config.toml
n_layer = 8
d_model = 192
n_head = 3
n_kv_head = 3
head_dim = 64
d_mlp = 768
vocab_size = 790
activation = "tanh_gelu"
norm = "layernorm"
norm_place = "pre"
norm_eps = 1e-06
positions = "rope"
rope_base = 10000.0
rope_fraction = 0.5
qk_norm = false
attn_scale = 0.125
bias = "none"
tie_embeddings = false
parallel_block = true
init = "normal"
init_std_qkv = 0.0368
init_std_o = 0.00919
init_std_up = 0.0368
init_std_down = 0.0046
optimizer = "soap_variant"
lr = 0.00684
beta1 = 0.95
beta2 = 0.99
weight_decay = 0.023
lr_head = 0.00994
grad_clip = 1.0
warmup_steps = 200
schedule = "wsd"
decay_fraction = 0.87
decay_shape = "linear"
final_lr_fraction = 0.1
batch_tokens = 32768
seq_len = 512
doc_mask = true
z_loss = 1e-05
train_tokens = 157600000
steps = 4810
dataset = "wikipedia_en"
Each number is 128 + 32 x the weight over the matrix's rms, rounded and kept within 0 to 255. Layers, rows and columns count from 0.

# layer 5 attention query, 192x192, rms 0.214, rows 34-37, columns 0-191
[[148  68  57 124 153 112 104 183 175 150 121  54 116 167 103 116 187 184  83  78 111 143 104  85 122 124 163 176  96 135 121 114  65  79 109 197  85 109 144 153 119 138 121 103 167 200  89 151  74 105 142 113 127  80 209 152 169 189 129 130 128 214 174 130 125 116  93 141  74 197 192 167 124 113  59 122  55  88  77 172 177 104  89  73  67 114 112 149 155 157 120 156  99 145 162  73 151 116 149 159  52 117 159 117 211  88 114 130 109  82 130 144 155 162  96 110 145  63  78  94 210  79 132 134 164 245 148 169 147 125 143 110 143  89 178  76 206 165 102 144 130 142  61  97  91 120  32  21 154  59 183 157 159 136 124 133 107  60 191 152 124  73 120 161 148 123 170 114 151 160 151 106 130 173  97 147 174 211 114 178  90 128  65 121  48  96 106  94 149 146 151 164]
 [134  34  67 118 170  94  51 116 162 160  62 104  66 202 114 122 180 155 104  44 171 109  99  69  89 153  75 127 108 174 168 146  70 105 105  80 158  77 131 113  47 150 137 230 107 111  93 144 101 181 160 129 145 126 110 148 102 126 142 116 200  94 208  62 115 190 136 170 132  97 139 113 102  69 110  92 132  36 147 110 119 119 114 168 174 107 144 117 173 176 134 120 142 114 160 207 221 228 170  78 117  49 192 100 191 197  89 218  88 116 130 105  68 105  56 136 173 177 131 164 153  95 117 102 162 170 185  96 137  89 154  81 119 167 111 134 124 152 124  89 139 127  53 157 174 116 123 134 175  71  79  71 184 104  88 136 137 137  52 182 154  76 165  53 129 224 118 142 134 206 122 140 104  88  47 116 106  92 173 124 130  93 171 143 131 203  78 114 139  85 179 173]
 [ 71 168 151 178  79 155 147 218 212 100 112 128 157 184 100  72 147 106 182 124  74 121 175 195 119  87  78 162  97 100 193 115 126 155 138 137 107 127 144 143  95  95 155  96  61 188 143 167 190 126 170 120 214 119 184 200 130 132  81 159 131 182 127  57 159 195 124 197 117 101  99 175 192 155 116  94 182 123  65  79  80  90 184 120 142 145  86 117 107 104 162 184 144 141 117 173 176 165 151 122 154  58 131 111  88  99 122 207 125 116 140 121  57 126 159 156  62 105 128 127 165 116  80 112 193 203 107  58 205 182 190  89 112 139 120 142  98  81 118 189 174 191 129 165 160 119 109 150  99  93 124 208 157 111 178 130  38 154  60  64  76 160 211 134 157 110 139  20 142 130  95 117 179 156  60  99 146 153  67 128  50 151  96 110 158 125 120  56 128 105 118 116]
 [203 114 120 174  97 134 115 143 133 164 212  51 143 118 111 173 126 105 136  40 146 166 120 101  62 127 148  70 143 178  97  55 183  49  88   0 115  96 161 102 135 240 128 175  85  74 106 101 210 136  87 139 167  81 113 163 154 119 220 151  38  76 159 117 178 132 192  46 195  97 134 107 182 139 108 121 157  93  86 140 178 185 179 150 137 186 165 110 156 140 143 167 124  58 107 155 117 149 177 174 148 165  57 132 143  87  91 173 126 141 170 124  79  67 161 147  69  98  97 188  98  88 150 111 143 159 110 185  85  85 134 106 107  64 117  98 136 102 148  70 178 102 131  87 105  72 107 135 144 107 227  90 121 182 122 158  47  85  56 139  93  79  94 176 154 187 154 140 141 152  84 211 155 132 178 143  97 174 168 171  64  26 183 176 101 118 137  87 184  66 121  71]]
# layer 5 attention key, 192x192, rms 0.227, rows 34-37, columns 0-191
[[163 178 118  70 156  73 148 114 182 108  89 153  69 248 163 163 160 152  71  78  96 109 128 154  83 155 209  78 133  41  95  54  90 137  63 208 147 140 121 152 175 175 152 156 164 141 101 178  57 113 158 139 169 146 116 130 213 156  96 105 143 109 170 205 154 223  86 110 179 137 145 143  81 108  90 123 106 119 126 117  91  81 203 107  80 115  76 109 116 145 122 163 150  95 103  57 146 140 121 103 103 158 143 170 132 150 129 111 138 142  81 205 126 181  39 123 138 255 133 113 120  69 149 176 103 160  70 164 172  61  47  68 172 170 172  94  68 130 108 132  95  85 152 149 206  55 132 131 139 121 127 211 122 149  85 169 170 106 206  68 144  63  76 133  95 163 119 131 113 120 150  84 163 164 175 186 101 112 161 229 129 116 109  72 143 168 117 110 154 164  94 135]
 [ 97 168 107 182 183  76 115  54 119 171 153 115  51 118  69 126  90 210 100  89 207 167  90 144 144 137 110  83 143 131 130 134 188 120  41 147 146  91 155  66  36 120 174  81 109  99 142  78 208  63 154 137  80 156 170 112  96  88 159 115 101 133 141 109  83 101  87 128 107 133 189 116 105 119 123 143 143 137 160 119 126 131 132 128 173 181  93 130 102 178  68  76  64  23 125 127 117 169  62 133 181  66 227 135 153 164 147  90 103 170 156 136  71 196 116  68 236 163 175  38 131  93 160 103  66 154 219  98 129 175 177  95 135 133 146  97 141  56 136 108  41  97 153 105 143 202  30 159 110 140 198 185 128 111 133 213  33 132 210  84 126 120 169  80 177 151  60 111  80  96 194 100 130 146 171 119  76 135 162 139  86 157 158 183 155 159  49 173 182  92 159 196]
 [ 91 187 185 131 100 135 177 110 116  98 171 107  75 179 155 115 104 163  56 176  64 164 141 126 134 112 181 224 104 126 105  98  90 207  94 104  42 111 107 115 137 108 141 156  99  84 138 106 188 128 177 211  95 116 147 165 176 100 127 145 151 124  63   8  71 173 148 114 170 137 148 127 113 114 125  92 106 103 115  93 174 163 134 181 147  90 148 104 140  77 121 106 164  98  65  96 149 129 115 119 164  68  99  57 150 138 198 111  68 115  91  65  70 149 119 130 250  80 177 123 101 142 123 112 224 160 114  54 171 164 156  56 171 106 102 176 140 189 186 109 148 167 160 175 175 106 119  61 116 119 101 173 108 114 161 215 170   9 113  96 143 135 157 182  39  43 158  37 129 132 161 125 189 145 176 161 134  64 128 145  46 131  79 104 116  75 154  46 133  69 151 158]
 [ 71 150 112 191 131 138 100  92 152 179 190 169 107  81 158 208 155 140  93 148 155 186  79 144 153 139 105 114  74  79 137 132 124 131  97 114  78 203  63  69 186 218 114 109 156 128 119 102 101 150 155  82  64 128  95  85 186 138  98 144 126 101 115 130 193 118 199 163 101 126 174 142  84 130  46 181  88 111  37 232  96 121  98 113 132 145 213 112  97 146 106  34 111 146 109 130 170 108 185  68 164 203 112 135 114 150  65 255  62 151 165 125 160 111 236  85  88 118 152 173  98 134 201 112  81 142 162 128 144  62 149 116 121 122  60  91 121 210 145 131 165 121 100 155 126 179  79  87 158 169 223 170 182  86 148 148 126  64 168  77  67 119 189 192 175 162 176 130  34 138  81 137 122 213 124 193  95 140 178  99  48 130 157 119  98 145 151 222 166 155 150   4]]